Weights of a small GPT-style language model, trained from scratch on English Wikipedia.
Size: 13 layers, width 256, 8 heads of 64, MLP 832 SwiGLU, vocabulary 2048.
Architecture: RMSNorm before each block, rotary positions, untied embeddings.
Training: a variant of SOAP for these matrices, 548M tokens, 2091 steps.
Each number is 200 + 20 x the weight over the matrix's rms, rounded and kept within 0 to 999. Layers, rows and columns count from 0.

# o: layer 6 attention output (transposed), 512x256, rms 0.154, rows 252-255, columns 0-63
# v: layer 6 attention value, 512x256, rms 0.166, rows 253-255, columns 0-63
# q: layer 6 attention query, 512x256, rms 0.16, rows 256-276, columns 0-63
# k: layer 6 attention key, 512x256, rms 0.165, rows 256-276, columns 0-63
o252,205,195,205,194,179,224,201,238,184,214,205,216,180,194,201,207,201,192,194,183,158,184,176,191,154,163,194,208,206,207,199,196,181,170,198,194,210,213,191,181,205,181,211,200,165,172,204,207,161,218,217,179,199,208,173,200,193,180,209,181,213,224,174,193
v253,230,201,229,198,195,191,214,231,198,189,170,240,156,195,182,204,175,203,205,203,218,223,210,202,195,245,208,197,222,216,214,203,196,241,214,206,204,186,205,186,158,184,207,230,194,200,185,233,159,202,195,167,188,191,197,200,181,220,214,185,176,223,195,223
o253,168,204,185,205,209,236,220,228,193,161,182,201,198,202,175,221,219,178,230,185,207,190,148,194,205,230,209,221,207,212,221,173,186,209,185,184,162,179,198,186,213,241,216,217,198,226,250,186,158,181,187,191,193,220,194,207,188,215,186,191,181,164,184,172
v254,234,188,199,210,219,202,200,193,218,178,180,203,212,171,179,227,187,171,198,171,196,202,217,232,173,202,206,182,234,223,206,202,211,212,233,179,192,195,185,177,221,214,153,185,215,196,225,244,221,191,185,230,185,196,195,190,243,173,204,196,220,195,186,193
o254,212,185,215,165,151,205,192,215,188,220,197,229,183,209,201,237,252,162,199,177,178,179,195,214,190,165,235,212,230,233,208,219,211,208,183,217,177,186,192,193,201,212,218,213,196,207,201,190,192,219,170,213,187,189,241,214,151,206,212,234,191,193,211,186
v255,204,201,203,225,182,212,189,221,200,196,224,189,182,183,202,202,154,191,202,204,196,207,210,253,213,232,225,192,193,231,217,178,186,187,202,197,186,198,200,209,203,176,197,205,206,205,173,220,210,180,223,222,189,220,198,210,201,194,171,221,186,192,183,186
o255,164,197,206,201,171,216,210,202,206,245,214,211,179,186,179,220,215,208,215,180,214,187,245,188,214,201,190,186,211,160,206,243,222,178,203,194,192,213,149,200,180,202,169,196,225,214,219,183,207,236,168,172,200,191,198,202,202,210,221,209,225,202,171,205
q256,201,204,169,237,165,201,186,191,186,194,224,184,211,211,222,188,183,179,201,193,202,196,219,196,212,179,172,165,207,203,200,201,184,215,193,209,197,213,200,208,211,203,236,195,187,235,218,186,192,212,224,224,232,233,197,174,185,183,228,223,209,222,199,192
k256,194,190,230,189,212,222,229,205,198,206,198,182,209,171,202,242,179,203,211,209,214,217,215,155,188,206,210,214,200,225,202,207,222,195,199,169,207,204,188,182,204,242,183,202,168,205,178,232,194,197,180,168,230,178,176,184,211,183,195,183,183,194,196,177
q257,197,175,194,204,195,194,190,189,178,213,197,220,181,191,209,184,221,226,198,199,215,214,197,173,211,196,201,231,242,203,195,187,182,206,213,199,207,223,226,173,154,192,191,172,200,179,178,198,199,203,214,185,183,200,223,168,221,197,185,206,201,172,175,197
k257,220,207,200,201,176,198,214,206,190,192,203,189,179,214,179,178,164,172,191,195,193,181,199,201,201,214,199,189,211,178,188,204,210,198,181,202,181,196,206,206,194,209,200,207,197,210,217,182,207,229,188,220,200,195,192,221,200,182,209,207,209,201,207,227
q258,214,184,208,182,186,226,185,189,189,239,230,248,210,189,202,206,217,198,210,187,202,198,232,202,207,212,191,189,235,191,226,238,170,178,198,190,199,220,177,203,193,195,193,170,208,205,184,211,218,210,174,200,189,219,256,200,178,234,178,207,172,221,173,213
k258,214,181,183,206,179,206,196,209,196,200,198,227,188,204,175,159,219,190,188,203,206,211,196,205,179,242,187,206,182,170,199,195,187,178,202,197,185,191,192,215,185,197,203,214,199,227,202,210,187,173,213,222,212,205,153,215,238,200,212,214,223,219,199,194
q259,193,183,217,195,202,196,217,204,176,211,184,208,214,205,208,192,162,217,190,187,190,204,206,208,186,192,205,212,194,236,210,193,170,195,200,208,222,215,207,215,204,221,143,149,225,173,151,211,197,216,193,223,188,180,176,236,223,219,192,216,196,205,168,202
k259,194,195,212,218,154,195,229,193,182,169,192,203,171,220,195,177,189,207,195,197,203,215,181,211,173,220,228,215,227,181,167,153,184,165,187,208,204,231,205,202,171,180,201,208,212,208,180,199,216,228,198,218,196,204,213,205,224,209,209,215,224,216,237,188
q260,207,231,169,190,171,211,222,211,189,184,172,196,198,172,214,201,184,211,212,186,245,178,225,186,188,181,189,229,191,187,212,187,203,199,196,221,176,205,225,220,221,215,204,238,219,179,206,230,203,179,191,185,221,191,184,215,213,181,215,212,191,232,217,212
k260,188,159,183,211,229,190,168,180,207,194,195,211,200,228,187,171,229,218,195,212,183,189,178,209,218,192,177,212,232,210,201,200,177,188,169,206,215,185,185,192,179,199,189,162,203,207,195,194,186,199,223,207,189,191,223,176,208,205,199,192,178,175,217,198
q261,198,179,210,170,193,172,169,165,220,192,223,196,198,221,193,187,202,167,179,196,168,200,192,212,225,197,173,200,171,189,176,206,240,197,211,210,183,188,225,187,168,212,254,215,199,177,181,166,227,193,218,189,214,207,216,187,211,185,211,201,219,213,228,190
k261,212,209,201,140,206,187,210,202,206,208,199,206,192,177,219,202,204,167,202,211,219,191,216,201,203,177,189,179,177,211,222,228,247,176,234,185,192,195,220,177,215,204,184,202,209,201,188,241,198,208,194,210,190,195,189,169,189,215,195,224,167,197,188,193
q262,206,201,195,204,218,200,190,251,226,210,230,184,210,176,198,202,194,185,194,196,216,198,211,250,214,201,193,195,188,195,211,218,214,241,226,190,178,212,174,184,220,200,197,226,204,184,216,222,189,210,200,178,232,166,195,181,194,193,232,184,220,176,189,198
k262,200,196,229,230,209,221,224,187,183,200,239,182,224,190,186,219,196,200,209,202,222,215,231,201,186,178,206,206,192,197,184,218,176,262,190,194,202,197,237,178,215,182,203,214,208,173,208,220,212,190,203,244,202,252,186,191,187,214,179,218,176,205,208,203
q263,215,221,198,203,187,182,193,156,171,223,211,217,259,192,193,200,201,171,215,211,219,204,245,204,173,222,185,210,185,160,222,184,194,214,203,226,232,229,192,200,158,245,199,199,189,204,191,203,187,175,218,233,193,211,208,210,191,220,207,202,191,249,172,192
k263,229,218,191,187,197,182,193,212,208,213,207,224,198,194,175,209,209,214,222,176,198,206,215,187,229,196,211,181,199,178,195,237,210,224,229,166,206,212,197,219,192,245,206,204,200,204,212,201,249,219,197,170,219,203,194,171,246,212,222,204,207,197,207,228
q264,213,222,175,177,218,177,226,151,176,207,166,222,203,168,198,213,210,213,211,194,198,194,214,182,220,206,205,214,200,172,193,197,190,166,189,202,230,214,198,203,215,189,228,174,239,214,210,192,175,194,177,194,168,235,214,198,201,232,205,221,189,197,198,215
k264,197,220,203,215,189,174,213,205,195,157,238,162,164,215,227,168,189,195,190,207,192,233,179,199,192,183,171,198,208,186,178,205,191,209,194,207,183,174,203,211,177,223,165,180,211,250,190,176,215,159,213,208,203,189,200,223,199,195,225,214,196,220,214,189
q265,208,194,213,171,190,207,188,206,186,182,221,188,198,176,234,239,206,239,144,193,233,201,205,169,203,208,197,192,213,178,198,194,192,182,179,222,184,204,215,209,223,185,174,167,178,199,192,196,202,229,203,211,225,221,197,237,190,229,217,191,221,206,206,194
k265,172,161,162,185,225,177,172,198,217,173,211,226,214,202,205,178,209,216,165,206,176,200,151,224,202,205,155,202,213,238,215,199,217,214,198,204,211,177,186,227,188,192,201,193,210,214,194,170,180,196,223,203,213,182,218,239,200,241,212,202,223,200,186,181
q266,189,187,218,231,241,208,208,194,195,214,198,199,243,218,213,221,196,239,231,223,214,173,199,200,168,184,172,226,178,202,183,202,177,218,174,193,189,203,217,254,212,230,207,199,184,214,225,207,206,187,171,168,204,186,196,203,212,172,232,215,180,178,210,202
k266,208,230,232,214,196,194,175,152,187,231,202,176,250,214,202,195,184,206,184,164,207,174,204,173,198,204,201,177,213,198,209,211,155,215,171,169,188,192,217,195,194,178,198,181,212,167,208,200,204,228,220,214,217,211,190,208,219,244,216,202,211,198,204,209
q267,201,231,188,192,227,221,189,199,192,197,211,212,209,208,187,210,203,191,189,212,169,167,212,156,186,185,181,217,186,201,178,179,227,220,187,215,248,193,214,204,194,188,180,222,187,191,168,192,166,178,199,188,239,192,189,218,188,192,206,180,209,173,223,186
k267,158,196,201,194,216,213,207,180,217,217,228,209,234,201,234,189,225,170,186,172,185,186,205,173,191,179,189,199,198,202,169,214,173,200,159,187,176,205,225,219,199,172,199,150,205,196,189,214,188,213,213,184,189,230,213,225,217,176,184,192,216,178,223,180
q268,227,208,212,220,198,213,221,207,212,215,211,206,161,226,209,195,171,188,167,192,168,221,187,182,232,214,175,214,214,208,210,241,188,198,209,182,214,169,193,220,198,279,165,184,183,199,207,236,186,229,187,209,186,170,202,205,217,161,220,235,168,197,184,223
k268,171,171,200,229,228,218,199,172,219,195,197,202,213,176,231,194,210,222,174,214,206,227,226,190,211,154,224,228,198,181,223,188,217,239,210,216,236,190,235,169,229,181,198,246,191,179,190,214,192,213,200,213,202,213,207,184,197,203,184,183,212,221,196,205
q269,231,180,207,201,173,175,192,187,229,191,164,166,208,206,211,198,187,208,180,222,207,206,192,191,212,181,212,196,230,183,209,206,194,200,199,243,229,139,176,188,219,192,211,196,181,201,191,226,196,200,196,172,211,190,207,173,223,175,182,202,218,211,211,182
k269,226,210,178,222,191,218,213,215,189,212,221,181,213,147,206,186,204,206,179,234,194,223,211,169,208,212,201,206,191,157,212,210,203,212,241,173,228,241,199,214,204,239,205,195,180,224,225,223,195,192,176,169,235,194,161,161,191,194,167,181,227,256,163,229
q270,173,169,199,177,195,182,198,184,213,209,214,195,195,202,170,201,233,202,204,229,196,211,180,163,204,202,187,192,197,218,214,218,185,182,200,185,157,189,223,224,221,237,204,203,153,215,215,200,175,162,211,215,184,215,207,225,215,205,200,229,223,187,224,187
k270,186,187,207,214,221,220,178,218,201,210,188,212,235,169,212,183,192,200,209,192,183,205,216,222,209,212,194,235,182,161,197,210,221,179,209,187,220,189,197,176,208,191,209,197,203,175,194,185,230,209,206,198,191,227,207,198,168,250,214,193,230,204,203,172
q271,170,182,196,163,170,191,178,219,182,217,214,195,232,207,205,229,188,209,176,184,193,173,211,143,206,179,212,212,150,144,233,198,195,179,197,176,199,189,202,190,175,248,202,190,196,216,204,229,164,205,216,178,206,194,207,195,182,199,188,177,180,208,199,207
k271,201,205,228,183,196,218,205,196,203,187,192,198,224,193,209,181,222,187,173,172,194,217,202,195,212,181,205,217,205,209,169,200,216,211,217,168,202,177,168,193,222,177,217,223,204,165,204,171,200,209,206,187,186,198,208,234,211,221,176,198,221,154,205,190
q272,166,212,182,222,202,178,222,197,228,188,182,203,182,183,195,172,183,241,192,219,232,200,170,189,198,236,203,185,208,189,167,218,177,216,185,190,172,192,214,208,213,164,179,209,198,187,184,199,212,252,196,209,188,218,211,150,208,188,178,198,228,153,226,182
k272,174,210,208,188,191,194,197,194,148,185,202,193,182,230,202,186,181,218,207,177,194,174,171,222,186,206,186,219,228,253,224,199,222,213,203,225,243,243,206,192,206,215,196,217,209,223,196,180,203,198,202,198,249,163,206,224,214,188,201,220,180,201,181,225
q273,218,177,233,203,221,229,183,214,200,184,174,207,191,213,241,198,222,181,159,221,188,206,211,176,150,206,240,197,199,188,188,198,208,208,202,218,217,205,212,187,225,172,184,208,243,204,186,190,181,223,213,202,184,213,210,186,208,245,221,214,204,214,203,190
k273,226,189,222,190,188,189,178,168,187,210,215,174,224,206,172,197,161,203,204,216,192,184,196,211,203,213,236,228,156,196,198,187,198,186,176,152,161,212,170,173,173,190,206,221,178,200,201,194,213,222,205,200,199,191,176,184,223,209,161,182,207,187,201,219
q274,222,231,159,181,214,186,196,163,197,183,165,183,253,206,191,211,211,194,189,186,222,156,189,239,215,210,166,207,184,222,169,210,223,236,145,252,182,179,163,199,166,212,205,247,171,182,188,199,228,227,195,181,186,211,168,207,193,154,225,245,195,233,169,202
k274,193,165,194,193,221,173,156,214,189,197,193,188,222,191,200,240,235,217,212,192,181,201,189,221,213,187,218,189,178,233,231,224,216,189,202,223,254,207,195,206,243,207,240,200,241,216,203,201,147,223,171,197,239,200,192,168,193,212,214,138,208,211,216,194
q275,194,175,197,220,211,198,198,198,249,211,197,239,197,195,201,200,229,164,199,213,180,214,185,177,186,188,217,214,172,158,177,183,216,225,230,209,197,221,192,189,191,161,201,187,216,214,173,208,187,195,237,179,184,240,190,197,238,173,210,229,226,230,236,205
k275,197,197,212,179,209,208,187,214,190,157,172,167,152,186,191,220,202,212,202,192,220,192,204,226,231,185,208,182,200,215,211,191,239,193,214,195,224,219,186,187,209,210,191,219,212,200,217,222,206,187,206,192,139,227,157,210,208,173,201,186,182,168,166,189
q276,168,209,196,222,195,185,214,215,207,193,205,193,227,187,221,199,183,214,187,222,188,163,183,212,145,201,200,170,200,205,211,194,154,191,208,142,159,191,188,220,244,181,222,211,221,196,179,182,219,197,198,189,184,205,201,190,200,200,222,195,190,224,187,173
k276,178,210,238,214,208,212,198,178,199,201,193,198,210,191,199,154,211,230,240,179,207,180,166,218,180,243,174,183,188,123,209,218,191,178,136,207,192,181,225,217,186,186,218,222,205,171,211,212,182,180,235,226,208,192,207,207,211,165,161,178,192,224,209,205